python train.py --num_key_value_heads=3 --head_dim=32 --vocab_size=8192 --norm_eps=1e-06 --rope_theta=500000.0 --qk_norm=true --bias="none" --tie_word_embeddings=false --init_std_qkv=0.0818 --lr_head=0.0117 --decay_fraction=1.0 --doc_mask=true --max_steps=5699
Each number is 128 + 32 x the weight over its row's rms, rounded and kept within 0 to 255. Layers, rows and columns count from 0. The size above them is the row's rms in percent of the matrix's.

# layer 5 MLP up, 384x96, rms 0.0917, rows 341-376, columns 0-95
size [ 99 108  89 102 104  99  97 115 108 118 105  98 114  82 101  98 100  95  97  83 109 102 106 109 106 108 114  86  87 105  93 101  91  95 105  97]
[[116  53 108 107 142 133 118 122 118 178 189  90 156 169 171 151 169 114 151  72 160  79 153  91 174 129 100 145 127 192 126 169 103 138 164 122 131 134 114 103 130  58  95 107  89 135  48 111 181  97 150 152  41 150  73 170 123 114 135 114 154 122 120 120 110  88 139 138 135 142 126  98 143  96 141 152  99  90 114 127 148 115 119 132 125 172 116 156 138  74 126 147 148  74  69 105]
 [137 114 137 112 196  48 124 176 132 157 118 121 146 111  99 111 207  77 130 101 130  88 127 118 153  99 106 193 152 121 106 172 130  85  85  94  89 110 100 104 113 140 131 115 106 159 104  87 125 184 150 121 106 141  80 158 108 157 140 181 115 184 112 133 129 170  40 157 121 104 175 139 149 176 104  99 108 152 132 122 174 160 160 154 121  88 110 130 129  54 109 163 133 136 161 127]
 [148 114 137 159 151 127 120 151  76 125 171 114  97 123 177  74 168 121 211  96 136 175 126 154 125 126  65 137 148  84 174 179 138 136 145  87 121  80  87 141 124 112 123 166 199 119  84 144 128 125 119 115 116  79 116  91 135 179  74 167 147  79 137 142 108 146  75  47 162 125 126 124 121 155  92 163 128  85 132 158  87 150 148 105 123 152 113  96 110  80 151  84  77 112 110 145]
 [147  96 112 133  71 132 131 122 105 116  78  93 171 130  81  81 148  41 164  81  98 112  95 172 132 146 109 128  97 129 132 103 140 114 101 167 140  97 153 120 127  38 149 184 166 146 134 127 160 106 136 180 123 133 147 170 195 142 203 163 149 145 137 103 114 103 156  84 148 107 139 146 149 153 128 133 102 171 132 119  42 114 145 132 132 118 176 140 168  94 140  70  89 117 148 140]
 [134 163 163 168 182 112 144 103 109 131 139 109  61 154  77 182  83 158 146  96  80 110 129  73 130 121  79 119  95 167 124 141 153 179  99 229 143 141 128  78 105 156  95  89 205 168  88 152 106 135 109 151 131 142 124 156 159 148 125 156 137 144 116 122  91 136 110 189 170 125 186  89 160 165 103 135 127  81 153 164 150 110 130  86 114 132 107 131 153 111  98  76 114 125 141 112]
 [180 210 171  83 111 133 144  90 154 139 110 130 155 156 166 137 104 115 113 104 112 115  85 131  80 102  91  73 104  77 187  88  91 152 159  87 147 142 137 109 115 112 131 111 136 151 113 109  77 193 106 185 104 139 149  83  82 166 148 183 135 107 102 151  71  78 155 138 122 125 133 152 140 128 129 140 104 123 157  88 142 115 116  99 104 105 168 174 131 148 191 114 205 108 144  90]
 [130  98 144 138 128 144 115 107  99 143  99 165 165  86 117  69 143 169  97 182 142  70 150 148 120 116 154 151 124 132 111 133 102 170 100  54 136 155 179 144 177 113 107 136 136 163  87 116 204 148 153 116 136  87 124  97 162 171  86  75 168 119 176 122 115 121 163 147 120  85  83 148  94 109 134  99 154 129 183 158 183 128 157  64 171 116  87 198 122 165 167 147 127 105 116  96]
 [ 98 112 173 176 110 155  89 109 162 198 109 106 140  70 123 168 114 128 107  64 142 146 100 100 105  75 191 162  54 118 162 123  99 138 127 109 187  75 175  91 152 148 139 142 129 155 117 124 123 136 109 138 195 136 148 170 164 125 137 143 147  71 119 121  96 129  55 173 175 167 131 112 147 102  72 110 139  80 111  95 101 111 114 124 146 144 116 106 109 102  80 165 139 144 154 161]
 [163 107 160 133 137 144  57 119 133  84  96  84 210  95 171 154 140 136 143 112 165 136 191 151  96 110 101 146 137 109  95 154 165 105 133 177 126 149 116 150 166 106  94 130  98 131  41  80 151 183 117 106 119  83 151 167 117 117 105 148 148 115  40 146  94  84 131 150  97 176 146 140 168 151 124  76 149 100 123 134 144 134  96 165 104 131 117  91 113 115  86 144 200 120 146 111]
 [ 83 124 140  85  95 125 107 141  94 152 124 121 100 206 131  53 128 101 131 148 119 119  58 123 113 139  50 117 132 169 103 126 135 186 119 191 142 169 139 187 112 139 144  40 152 119 108 135 114 158 114 196 148 130 118 113 108 164 164 105 129 113 144 178  93 139 137 149 124 108 132 103 140 222 109 122  94 136 127  85  92  97 133 117 103 136 176  92 102 113 128 134 112 142 182 158]
 [127 163 127 155 142 101 203 104 125 147 121 138 130 101 162 102 148 167  96 127 151  88 114 162  78 113  81 124 126 168  99 223  59 121 140 154  98 170 165 131 156  69 109  36 155 110  75 133 128 134 131 136 117 157 127  97 146 121 147 156 156  87 155 161 138 128 143  88  84  96 124 159 117 167 107 175 140 134 146 135  58 108 118 126 182 145 164 147 114  83 157 139 122 113 187 161]
 [169 140 100 107 135  94 163 147 125 107 106 132 155 125 159  93  50  97 125  87 161 145 189 162 115  90 104 101 141  69 125 196 124 130 136 140 120 181  95 101 158 122 179 166 156 113 108 115  97 129 102 189 141  40 153  84 165 151 117 161 126 161 178 162 127 196 119 159  80 133 143 115 183 156 124 133 136 150 161  75 149 133 159 133 163 136  57 163 112 126  98 117 123 131 126 141]
 [156 122 132 152  95 141 101  93 102 166 129 134 130 153 142 112  48 115 110 153 100 114  94 122 210  89 136 102 144 176 112 146  56  91 107 117 118 184 160 113 132 100 127 191 124 111 101 113 127 158  80  94  91 116  95  84 122 127 167 112 150 140 158 125 111  84 130  88 132 151 147 150 122 104 128 104  51 123 195 136 122  47 102 105 120 196 114 144 112 129 144 187 100 163 146 179]
 [123 166 156 125  96  94 120 108 172 186 170 139 140  57  88 146 149 129 173 118 121 107 122 136 120 139 125 169 165 173 120 155 155 102  95 126  99  71  57 156 141 186  80 129 111  52 133  99 124 147  98 183 117 125 136 166 136 143 152 138 143 193 131 135 149 169 143 104 135 118 146 101  94 106 106 102 128 142 174 149 157 149 144 158 113 143 151  91 204 141 156 118  78 201 135  63]
 [171 142 106  84  92  47 110 136 103  78 170  54 133 144 155 191 120 143 167 116 121 112 123  67 129 163 109 156 106 160 155 121 167  87 124 179 136 136 125 108 134 115 172 102 113 120 164 108 104 148  48  96 138 192 131 170 112 123 117 113 171 128 188 119 146  82 130 110 125  96 104 117 150 156 160 100  79 141 182 109 173 130 164 130  54 155 136 126 159 121 129 148  91 112  85 120]
 [130 162 116 163 134 123  54 107 154  93  89  94 151  93 166 152 146  83 128 164 125 113 111 109  83 151 146 125  99  97 119 162 167 133 138 186  87 178 120 166  56 127 133 147 144 129  78 119  94 158 107 106  96 153 143 134 161  90 126 181 130 114 179  95  81  93 126 129 182  76 107 159 129  93 113 135 182 153 116 140 112  68 168 145 128 145 131 212  69 154 137 125 180 112 124 171]
 [ 84  85 114 123 140 116 137 161 133 176 111  79 128 173 159 137 114 117 158 126 140 119 154  83 126 122 168 172 110 131 166 151 144 132 200 146  49 103 156 123 152 144 184  81 133 123 107 124 141 172 213  73 136 120 146 183 137 153 180 105 155 115  96 159  75 161 148 112  84 103 126  97 180 157 162 110 129  76  85  80 152  82 128  97 129  83 100 156 130 174 144 135 107 118 124 171]
 [129  69 130 134 149 165 103 172 167 141 157 169 148 112 173  72 115 173 171  88 166 118 125  98  97 130 114 101 139  88 127 125 118 144 147 182 104 169 178 152 100 131 100 151 112 134 118 201 171 125  69 173 139  94 196 178 105 129 114  97 164 162 116  96 120 133 154  92 132  84 141 141  89 129 156 113 124 113 125 107 102  94 105 179 117 148 120  72 126  86 106 123  44 170 167 172]
 [150 113  76 146 129 167 150  95 115 127  82 149 157  84 201 126  98 135  94 102 117 138  83 149 124 115 126  93 118 142 122 128  80 212 148 143 111 122 139 129 120 103 142 144 146 112 146 128 106 125  93 154 110 131  18 203 164 121 141 131  93 160 145 160 123  83  83 135 114 181 109 117 102 158 125 119  93 125  91 167 115  27 108 120 154 136 115 109 150 140  46 145 114 137 139 170]
 [192 158 128 150 129 137 132 130 105 112 108 178 118 117  74 153 144 170  97 102 130 133 126 139  47 178 205 153 126  72 155  68 181 105 146  94 127 105 139 143  81  54 134  97 143 131 194 121  87 109 141 110 127 157  80 130 100 134 126  89 124  96 103 137 171 143 185 140 139 150 122 126 100 140 138 175 110 128 167 121 142  76 103 123 148 161 136 195 169 140 136 159 128 170 107 189]
 [206 155 150 138  97 151 119 124 140  66 100 181 110 130 110 121 139 137 160 144 161 142 159 136 153 195 129 112 147 120  85 165 137 196 113 133 139 141 139 190  65  41  99 119 109 142 143 165 137 121  88 118  85 154 144 134 152 148 109 145 128  91 131 127 121 170 121 118 163  66 191  99 171 179 138  96 115  75 126 135 162  84 159 108  72 132 129 104 103  89 137  55 126 117 130 153]
 [185 105 141 163 114 197 153  96 123 170 154  85 136 151  80  68 169 131 139 100 113 110 139  57  90 116 137 199 108 104 123  56 170  96 174 137 111 102 126  96  88 136 109  66 123  87 163 164 138 180 170 111 133 116 129 107  94 102 196 116 163  95 145 128  73 156 102 169 144 132 122 110 119 159 153 157 124 104 119 100 182 133 150 149 106 118 151 120 131 186  83 144 147 121 158 131]
 [ 99  85 173 118 137 157 103  82 133 156 103 139 104 186 112  91 138 122  54  98 148 106 162  82 112 118 118  98 156 111 145 116  73 145 149 156 141 112 176 205 102 160 135 124 200 103  99 147 164 143 137  88 139  84 151 104 113 146  88  88 146 142 160 128 162 135 163 147 109 138 167 143 152 105 134  97  49 113 125 127 167 111  64  90  42 149 117 151 130 131 134 167 108 143  71 150]
 [128 119 123  99 163 138 134 130 139  99 156 153 126 155 138 111 164 127 166  47  85 149 120 137 104 165  94 105 100 220 155 163 138 119  90 191 106  56 154 166 140 121  93 117 167 145  84  99  83 171 152 147 169 113 121 104 123 107  96 134 100 136 127 206  77  95  84 100 129  92 148 169 111 132  75 128 116 101  70 182 157 110 165  87 129 108 130 138 156 138 179 136 101 107  92 132]
 [115 105 179 151 197 152  65 176 172 150  90 133 103  79 207 143 147  80 154 114 122 135 137  86 114 113 168 128 114 128 119 178 104 120 122  90 146  67 129 181 159 158 143 102 111 167 133 136 175 177 142 160 177 128 147 114 161 153 103 121 129 111  82 124 132 129 140 161 182 112  80 167 100 106 128 127 136 111 114 139 166 131 180 164 140 115  80  94 102 185 115  64 111 119  72  96]
 [128 133 141 109 142 142  91  91 124 140  70 169 150 120 100  57  92 107  96 167 146 115  81 177 114 121  57 117 123  85 134 181 151 200 110 137 172  96 163 127 125 170 152 139 145  92 152 112 173 172 162 143 103 107 203 146 130 157 148 162 122 135 100 173 149  99 132 174 128 112 145 112  70 153 111  87 143 154 112 177  70  74 126 127 119 108 177 112  89 173 140 157 105 134 152 169]
 [141 135 155 133  95 116 170 127 137 108 153 106 118 152 114 198  83 129 174 112 146  71 153 121 116 145 122 125  92 221 188  90 126 102 114 145 194 118 180  83 101 154 142 152 189  95 107 156 118 110 115 115 143 106 117 161 174 115 114 151 105 179 186 165  74 132 141 130 138  96 123 130 136 135 166 155  78 126 174 127 189  59 147 159 155 146 112 113 160 134 153  72  83 160 139 113]
 [161 188 182 128  99  90 103 149 122 120 151  86 158 143 132  92 147 109 112 112 104 158 140 172 141  87 106 140 148 160 124 151  66 109 144 115 150 136  73 147 140 144  88 113 119  92  97  32 164  91  59 115 124 175 113 171 186 153 166  86 183 111 107 156  77 144 149 118 110 116 116  87 144 156 170  91 117  91 181 152 165 138  99 105 113 102 150  98 189 146  90 151 147 102 148 113]
 [167 102 101 160 173 115 118 207  55  92 110 126 116 133  95 166 111 201 115 148 130 104 107 139 111 160 187 143 144 134  81 107 150  74 142 172 167 163 173 113  12 143 155 103 155 118 119 133 105 123 134 148 133  74  93 137 112 126 116 118 148 149 119 149 154 164 106 106 199 106 156 157 134 109  77 120 139 148 167 150 166 146 132 116 135 156 146 164 126 190 113 105  92 161 122 116]
 [145 168 150 160 120 117 171  97 164 146 105  93  78 154 105  87 138 160 141 102  99 120 129 141  61  79 112 142 129 210 138 118  72 145 124 103 152 160 120  89 114 125 104 112 157 107 113 162  98 143 115  82 108 119  97 160 131  75 158  60 170 132 120 170 227 120 152  61 144 112 125 103 128 134 132 178  96 129 111 137 129 157 102  52 166 103 154 155 119 141 127 103 146 141 154 192]
 [130 129 158 151 119 177 131 119 122 138 148 128 123 104 176  89 128  90  85 163 125 131 133 117 118 120  93 177  78 110 173 108  87 179 106 130 131 204 131 162 168 121 115 139 114 110 197 183 131 148 113 123 128 110 130 122 135 113 131 102 169 111 126 160 167 128  83 143 170 110  98 141 174 120 151 197 137 112 147 103  78 156 150  90  41 194  98 162 167 180 147  80 184  79 100 150]
 [160 155 156 112 171 154 113  71 126 133  53 130 148 147 114 149  75 110 104 170 147 121 170 123  88 118 117 173  98 149 102  78  81 145 134  92 131 159  99 142 218  92 151  63 135 147  93 209 149 131 127 130 131 149 109 182 108 160 182 114 127 114 124 155  94 101  91  74 148  78 101 195  90 180 124 117 143 135 128  95 159  94 104  80 129 155 148 147 120 126 127 169 127 112 138 148]
 [193 191 136 160 104  80 142 141 135 101  97 147 145  99 155 113 138 145 119  90 192 151 132 137 171 104 165 141 126 145 131 208 122  83 134 103 173 120 141 131  50 172 136 143 110  66 146 124 137 157 125 136 107 108 166 142 111 114 133 146 131 108  95 153 164 125 124  67 155 130 157 178 108  58  78  98  81 121 176 127 173 142 170 153 118 183 158  83 140  65 115 123 157 147 104 158]
 [189 137 150 110  78 135 149 117 172 107 124 128  90 115 121  71  72 127 147  97 160 159  88 124 173  63 125 119 151 147 144 214 131 134 122  87 163 131 119  74 174 154  60 175 125 111 126 139 124 170 154 105 132 175 143 162  66 135 100 179 141 149 109 162 116 101 136  88 161 119 175  76 113 108 172 121 125 131 178 129 115 170 151 119 165 142 133 182  80 140 123 117 108  65 141 105]
 [139 104  65 198 141 128 175  94 109 177 127 166  94 120 142 159 103 148  92  98 106 105 126 117  70 146  83 100  46  97 162 168  81 137 134 158 109 111 168 129 166 119 189 133 149  81 121  99 143 176 141 120 149 113 113 136 135 106  89 174 125  85 151 107  95 142  81 161 123 112 111 127 116 137  92 149 106 141 172 105  98 164 117 149 114 120 215 163 142  90 179 177 108 103  80 143]
 [150  86 111  96 137 134 129 136 134 124 114  80 119 254  77 100 142  55 112 100  92 121 124 170 159 128 184 126 135 156 135  84 108 118 136 158 112  89  84 173 126 147  97 165 169 128  78 117 108 176  89  94 134 114 132 129 140 142 154 155 175 141 192 109 130 107 109  70 177 152 182 144 111  91 154 117  90 110  88 132 160 150 154 123  96  95 147  78 137 173 118 120 125 140  87 147]]
# layer 5 MLP down (transposed), 384x96, rms 0.0813, rows 341-376, columns 0-95
size [ 95  97 101 103 110 107 106 106 109 109 108 101 107  95  98 100  97  98  98  88 102  96 112 101 105 103 111  92  89 102  95 104  95  94  97 101]
[[163 127 134 159 119 141 131 150 151 165 111  99  60 122 109 167 136  71 138 120 127 171 152 144 168 156 165  41  74  89 159 123 132 116 101 138  81 115 158 137 165 155 151 117 154 123 112 120 111 147 139  77 167  99 173 122 139  91  89 182 175 132  91 166 155  99  97 139 110  69 111  89 111 127 125 101 142 168 114 145 151 128 142 204  77 122 149  89 107 137  66 128  75 151 162 193]
 [121 125 131 154 134 106 128  59 158 134 189 137 103 134  90 119 111 137 142 156  47 170 142 157  94 140 107 109  97 147 158 125 165 140 117 155 158 139 117 122 156 122  80 148 116 168 175 113 102 153  85  64 106 191 190 116 118 139 128  54  94 141 126 138  75 129 162 133 100  81 133 136  68 159 120 114 206 170  59 151 115 171  98 182 126 115 114 112 125 148 105 158 152 139 172 119]
 [163  96 100  94 106 127 140 129 168 125 131 143 132  50 139 137 122 160 124 126 162 137 163  86 144  58  96  54  98 107  93  87 127 157 132 110 130 145 172 198 110 138 190 124 104 103 190 175  46 150 154  62 134 117 149 141 132  98 154  90 119  98  99 110 172 150 139 180 112 121 135  87 173 166 174 139 176 130 147 113 122 143 102 170 128  87 108 144 139 160  98 111 101 165 107 141]
 [101 108 116 148  49 173  77 132  96 127 174 175 139 142 122  90 165  96 146  81 180  85 109 148 153 202 112 110 102 107 150 112 153 109  98 135  93 139 127 100  93 191 101  98 120  87 131 107 164 107  76 135 153 103  44 117 146 136 185 147 137 165 107 112 149 150 118 177 131 112 137 136  97 170 125 155  70 160 158 130 188 137 158 163 134 102 107 158 116 158 162 124 175 110 135  80]
 [102 116 138 140  97 164 139 111 160 124 100 115  82 128 137 138 138 129 134  84 139 146 116 128 168 128 151 138 120 142 128 129  66  75 177 144 144 106 136 212  80  44 155 171 121  82  81 169 107 101 130 153 121 151  92 127 113  75 131  97  95 143 131  90  83 109 157  88 180 128 139 156  86 160 137 146 150 149 202  65 153 160 188 130 129 115  64 166 143 108 161 103 182 158 116 132]
 [ 87 106  86 153 171 128  83 136 104  83 125 162 136 120  96 126  82 116 129 165  71 135  82 135  93  74 161 101 104 143 160 104 102 147 108 169 136 107 159 135 143 202 146 123 174 104  91  68 135  82 108 157 126 180 118 174 131 179 115 106 151 157 145 124 196 138 116  72  68 119 140 204 113 178 142 103 153 101 151 193 122 118 140  84 158 139 151 144 146  98 143 142  91 103 125 159]
 [117 123 137 117 151 141 162  81  56 145 145 156 168 133  72 166 169  89  92 141 120 167 149  38 121 123 129 116 100  66 108 130 130 129 101  47 143 129 114 110 128 118  92 151 124 117 129 169 160 144 110 173 128 141 114 148 139 166 130 151 100  83  82 159 155  69 167 127  93 103 174  91 126 111 143 157 171  63 192 116 163 173 115 205 152 150 127  99 131 134 111 101 130 164 140 142]
 [117 161  73 150 109  59 108 105 120 160 101 155 169 171 151 194 131 121  61  69 139 169 193 138 160 114 133 149 117 144 160 153  98 117 146 183 121  98 112 114  99 133  53 110 105 104 106 117 139 127 122 113  85 152 130 143 121 125 150 142  56 119 103 141 109  61 202 142 115 105 133 152 114 130 135  91 173 158 161 115  94 174 140 208 168 147 137 122 141 161  86 129  95 130 144  97]
 [ 65 129 130 122 150 116 109 142 104 151 146 139 185 158 110 167 168 134 123 205 153 129 170 153  82  97 100 108  99  48 116 127 132 107 186 181 149 149 188 154 103 123 194  86 130 128  42 119 148 168 139 156 144 116 135 135  81 143 165  82 107 109 114 118 142 178 120 143  87 113 126 108 115 107 132 132 132 145  90 129 104  71 157 155 108  67  68 110 116  98 122 158 177 156 107 136]
 [119  82 102  70 112 152 118  90 100 106 104 129 111  99 119 102  97 103 183 147 158 142  97 162 120 123 161 120 138 171 156 180 121 136 179 207 132 140 129 195 120 181 127 121 153 156 124 124 138 104 113 109  88 163 151 168  65 136 137 175 124  63 126 116  70 120 206  53 105 148 154 110  91  98 144 138  96 102 136 115  75 201 119 157 158 135 149 122 110  91 129 141 145  81 134 124]
 [110 131 181 171 126 134 163 115 136 125 124 146 138 123 121 122  80 140 143 142 193 118 120 146  82 145 108  92  93 143 154 103  80 125 153  82 109 219 197 117 101 108 167 123 151 116 109 179 136 125 129  75 156  93 127 152 107 178 149 113 146 121  90  85 103  60 150  72 140  96 132 102  97 158 146 128  78 169 190 115 112  88 146 116 132 142 137 166 108 121 168  97 144  45 147 186]
 [ 76 155 159 160 157 153 186 109 156  75 158  79  57 133  91 126 127  83 106 147  98 123 128  85  96 123 169 148 137 170 136 140 155 129  80 110  67 159 136 142 124  82 118  69 150 191 140 141 116 141 126 127 140  91 155 149 110 189  53 155 180  88 159 126 138 111 116 129  95 126 116 131 180  68 135  92 152 123 128 138 150 144 103 154 138 111 172 193 138  96 134 145 186  85 104 119]
 [117 172 175 149 114 163 159 138 121 147  91 113  81 136 116 138 103 111 176 138 108 133 149  86 116 179  60 130  94 140 120 119 116 111 174 105 139 138  95  85 127 125 168 112 189 121 143 108 105 106 115 100 133 133 100  96  99 128  99 154 163 155 144 113 172 115 159 138 180 168 157 134 119   0 117 114 155 162 186 152  96 100 125 158 184 101 121 143 110 105 110  59 196  98 116 128]
 [129 126 171 143  90 160  82 172 113 156  86  92 132 132 130 100 125  72 108 130 234 121 104  98 169 132 114 184 102 102 111 113 130  93 151 133 157 197 101 123  88 139 127  89  88 115 103 108 139 100 168  96 130  59 124 117 146  99 120 142 184 162 149 103  85 142 117 114 215  87  85 173 104 142 105 108 121 109 125 147  97 144 138 170 161 163 128 133 120 140 163 107 120 143 125 207]
 [125 145 121 182 148 112 137 142 153 192 107 158  99 208  92 100 115 113 106  71 103 142 230 121 124 174 171 149 141 134 118 131  76 165  88  90 105 119 158 140  73 124 151 129 157  99 173 169 173 140  72 126 134  99  66 114 109 140 179 142 105 162  81 128 137  77 149 105 160 121 141 108 106  87  82  97 136 147 141 143 117 152 139 157 134  81 139 104 118 102 119  57 164 120 127 146]
 [183  98 120  91 133 135  56 100 103 131  97 133 120  95 158 134 120 128 127  71 147 123 146 164 115 104  98 167 158  81 137 115 141 176 128  99 150  82 115 141 100 114 122 105 115 150 109 108 158 135 124 143 157 151 153 148 124 120 181 151 123 143  79  78 155 154 145 155 148 167 185 128 130 127 110 145 146 173 161  77  83 120 119  93   5 171 190 112 102 171 157 122  80 151 199 118]
 [143  94 155  98 143 116  92 198 169 128 148 107 133 151  77 156 176 134 101  80  84 154 105 183 116 135 130  95 138 123 143  89 123 185  96 137 151 160 100 169 143 153 100 107 137 147 118  93 108 103 144 144 130  94  87 128  78 113 127 102  92 171  97 100 168  88 113 118 219 129 132 190 137  62 108 157 146 221 138 136  69 136 131 113 130 124  87 127 141  79 142 110 178 134 139 160]
 [147 195 157  64 137 138 118 134 134 112  95 161 189 130 108 139 124 179 126 105  97  94 134 139  40 141  80 154 123 116 112 197 130 146 117 153  64  60 175 153 157 155 131 101 174 178 148 118 149 137 130 126 107 157 161 153 113  91 121 127 133 102 157 141 148  55 168 115 113  55 133 135 154 114 114 128 119 130 162  59 176  59 130 147 109 122 122 158 155 110 132 103 103 123 104 158]
 [146 133 117 108 121  86 104 146 124 104 213  84 141 125 147 103 175 109 183 204 115  99 137 114  88  70 146 189 136 112  76 121 159 129 114 168 130 134 132  90 132  82  59 159 107 148 116 108 102 108 121 122 129 165 129 109 131 155 134 132 109  93 116 144 177 186 142 108 138 159 187 129 150 163 130 126 103 137 162 140 144 134  84 123 144 178 129 180  52 151  77  57 134 133 118  67]
 [ 94 125 100 110 150 126 106 119 125  88  99 100  95 131 169 132 139 118 168 116 211 119 107 143 130 124  85  56 114 148  81 164 102 161  88 158 116 154 149  83 182 174 121 161  96 123 109 178 178 177  99 138 158  85 157 177 161  85 149 201 112 117 186 128 113 147 112 162 113 142 142  95 150 153 178  79 104 124 134 100 169 134 119 141 119 126 152  99 157 149 112 117  98 108  91  41]
 [102 131  86 222 130  88 141 142 128 142 112 161 123 102 147 119 106 171  99 153 178 121 181 105 117  93 150 114 158 178  81 106  89 100 120  83 103 118 115 158 140 191 110 163 118 140 133 112 100 121 134 129 109 127 116  83 101 181 108 145 121 131 149 195 191  97  87 113 138 137  86 117  99 136 131 127  94 226 139 114 128 204 114 148 136  76 119 138  64 139 166 107 143 183 114 135]
 [171 136 126 128 166 150  92  73  53 160 136  99 173 106 131 107 133 158  98 123 180 173 120 131 149 118 109 121 132 116 108 168 120  82  87 100 179 111  72 182 113 136 173 123 152 170  47 124 183 117 124 107 131  79  98  79 115 141 136 163  94 147 137 108 143 134  73  90 120  72 183 156 149 166 114 156  94 132 125 119 116 187 152 118 156 196 159 157 135  94 143  98 116 107 167 127]
 [ 84 113 114 125 165  86  85 108 140 156 131 153 136 128  91 134  86  76 150 113 180  95 120 138 144  82 161 177 108 153 166 189  96 139 116 126 105 147 121 101 116 108 161  98 129 141 117  75 136  69 152 132 125 109 150  87 116  71 114 159 125 137 182 139 136 148 113 153 161 162 117 181 116  92  73  94 203 185 127 113 118 105 157 129 137 188 131 187 106  23 109 139 127 154 128 161]
 [117  81 131 132 135 166 199 151 113 119 102 152  88 145 177 189  56  80 198  94 136 170 143 153 174 112 153 122 167 165 171 121 110 141  73 125 147 157 108 145 134 107 194  90  72  87 173 141 153 126  81 140 102 135 174  75 119  62 149  77  90 172 130 132  79 111 139 109 115 119 136 121 145  89 104 110 142 164 121 135 130 124  92 159 148  98 128 111 118  72 136 130 107 126 158 155]
 [ 87 115  98 130 139 151 151  84 121 148 169 160 163 125 138  93 141 219 138  96 104 149  87 143 130 104 166 156 116 118 129 156 146 135 112 104 104 113 138  97 115  82 114 140 169 142 113 142 122 101  82  96  53 187 104 100 160  79 183 185 161 126 122 148 181 129 154 161 166 140 123  97 132  93 137 161  65 172 166 120 131  87  86  66 131  92 148 121 115  97 156  57 119 171 170 148]
 [153 172 138 143  85 184 152 168  95 155 120 100 121  72 100 124 117 135 204 119 126 109  96 105 119  93 114  88 103 182 185 151 121 144 189 110 183  99 117 171 111 178 171 112 152 103  98 116 112 106 141 106 117 143 135 129 141 123 113 157  94 201 109  97 118 101 103 112 121  93 110 117 109 177 161 111 111  86 111 162 132 183 119 135 120 140  87 114 138  87 213 150 101 133  46 171]
 [120 137 120 139 147 115 156 102 115 214 122 159 134 171 104  66 116  64 114 143 142 149 124  56 139 132 120 102 147 144 103  73 138 171 146 164 105 167 135 135 148 125 110 101 124 151 108 124  88 116 151 189 141  88 116 127 139  99 121  54 123 177  78 130  73 175 138 147 183 155 117 117 126 148 121  82  95 114 178 131  98 167 151 150  89 148 117 151 149 122 136 126 187 184  50  77]
 [109 106  80  98 165  89  78 102 187 106 128 125 119 176 106 122 127 174 154 126 157  66 143 108 142 156 157  85 157 119  61 116 128  75  69 138 163 162 112 144  71 131 147 130 102 140 125 197 142 195 141 145 103 126 139 168 202 133 118 193 118 183  99  94 133 126 144 161 123 148 165 125 115 150 110 174 102 135 172 105  89 122  87 144 135 127  91  92 135 127 126 171 130  86  79  93]
 [135 161 114  83 105 145  49 109 172 203 140 160 106 109 171 138 107 116 166  71 127 104 156  93 131 119 107 121 109 155 147 117 131 201 123  38 108 100 114 138 124  88 110 191 156 119 199 145 188 143  83 158 123 151  98 154 121 146 140 151 150 106 151 129 148  67 153 169 127 141  87  61 148 139 157 167 112 121 145 112 104 152 102 126 135 108 112  91 128 120 170  74 164  93 134 135]
 [151  99 114 189 148 159 124 118  97 113 152 125  91 112 142 122 139 105  82 126 175 125  95 171  97 155 103  34 143 131  87 170 137 116 148 143 167 107 160 196 107 140 172 148 101 118 118 126  62  97 165 124 113 130 134 142 129 107 195 163 130  53 118 194 108 123 144 183 161 112  95 135 104 122 153 129  86 132 121  83  87 161 157  85 129 105 116 164 107 166 150 187 128  79 153  87]
 [125 193 163 145 152 126 174 156  51 152 130 128 137 191 139 100 135 145 166 149 167 115 127 128 103  71 117 138 172  76 105 113 168 127 135 141 103 124  86 144 152  96 127 141 173 166  92 146 106 162 206 115 179 126 118 138 114 109  66  88 110 134 111  79 102 110 131 106 142 123 201  83  91 175 124  86 150 167 154  91 130 113 130  99 108 116 142  66 113 116 109  77 156 181 161  99]
 [139 148 153 167 127 137 116 164 107 117 176 188 107 136 164 127 139 177  88 142  94 157  89 123 122 185 103 109  81 140 166 135  93 134  81 141 109 152 160  89 179 121  84  96 131  90 157 120 128 197  83 169 157 117 153 178 117  57  80  85  91 139 141 140 158 118  83 125  85 111 151 146  40 165 111 159  94 152 175  91 103 143 126 100 144 106  91 124 136 179 121 173 111 107 134 113]
 [124 136 101 114 119 158 109 134  65 138 130 103 154 123 121 142  91 152 190 144 207 160  99 159 144 110  56 149 155 163 103 118  88 131 124 171  85 124 183  86 105 131  98 160 145  83 161 133 143 167  92 106 128  46  91 123 105 176 111  89 175 123 145 189 108 153 113  97 123 160 151 152 152  83 135 172 148 158  86 147 120 147 156 147 112 119 127 167 127 119 163  64  62 114 149  91]
 [114 150 180 159 121 127 137  98 116 104  92  83  99 173  89 142 151 118  79 139  94  92 121 107 116 146 142 178 113 169 173 142 185 169 121 107  63 111 136 115 127 125 134 142 164 165 111 154  87 163 167 132 113 105  81  64 137 193 186  97 126 104 209  71 173 119  56 148 148 130 161 126 142 186 124 144 138 140 137  97 129 182 113 130 123  83  90 118 133 117 118  66  94 122 129 131]
 [119 121 135  88 118  89  97 115 165  92  64  58 109  68 139 131 141 119 158 166  97 127 186 182 137 104 146 151 210 109  88 100 109 130  78  88 113 132  93 127 145 153 132 187 147 108 139 180  91 145 123 126 116 153 184 104 188 189 163 102 175  75 145 103 136 158  85 140  90 180 137 110 147 104  90 154 124 131 126 117 154 174  82 137  96 137 131 159 136  84 113 159 123 108 151 136]
 [ 86 112 141 128 166 129 150  82 172  93 147 139 157 120 160 125 136 161 174 179  94  90 119 103 166 119 149 107 146 159 113 171  68  98 151 131 142  98 100 130 157 110 190 101 111 139 145  94 186 132 116  86 164 174 138 141 100 183  92  82 128 165 154  98 124 164 158 121 111 124 157 121 146 101  22 117 107 176 136  76 167 134 117  63 132 115 114 176  67 146 144  89  85 140 144 111]]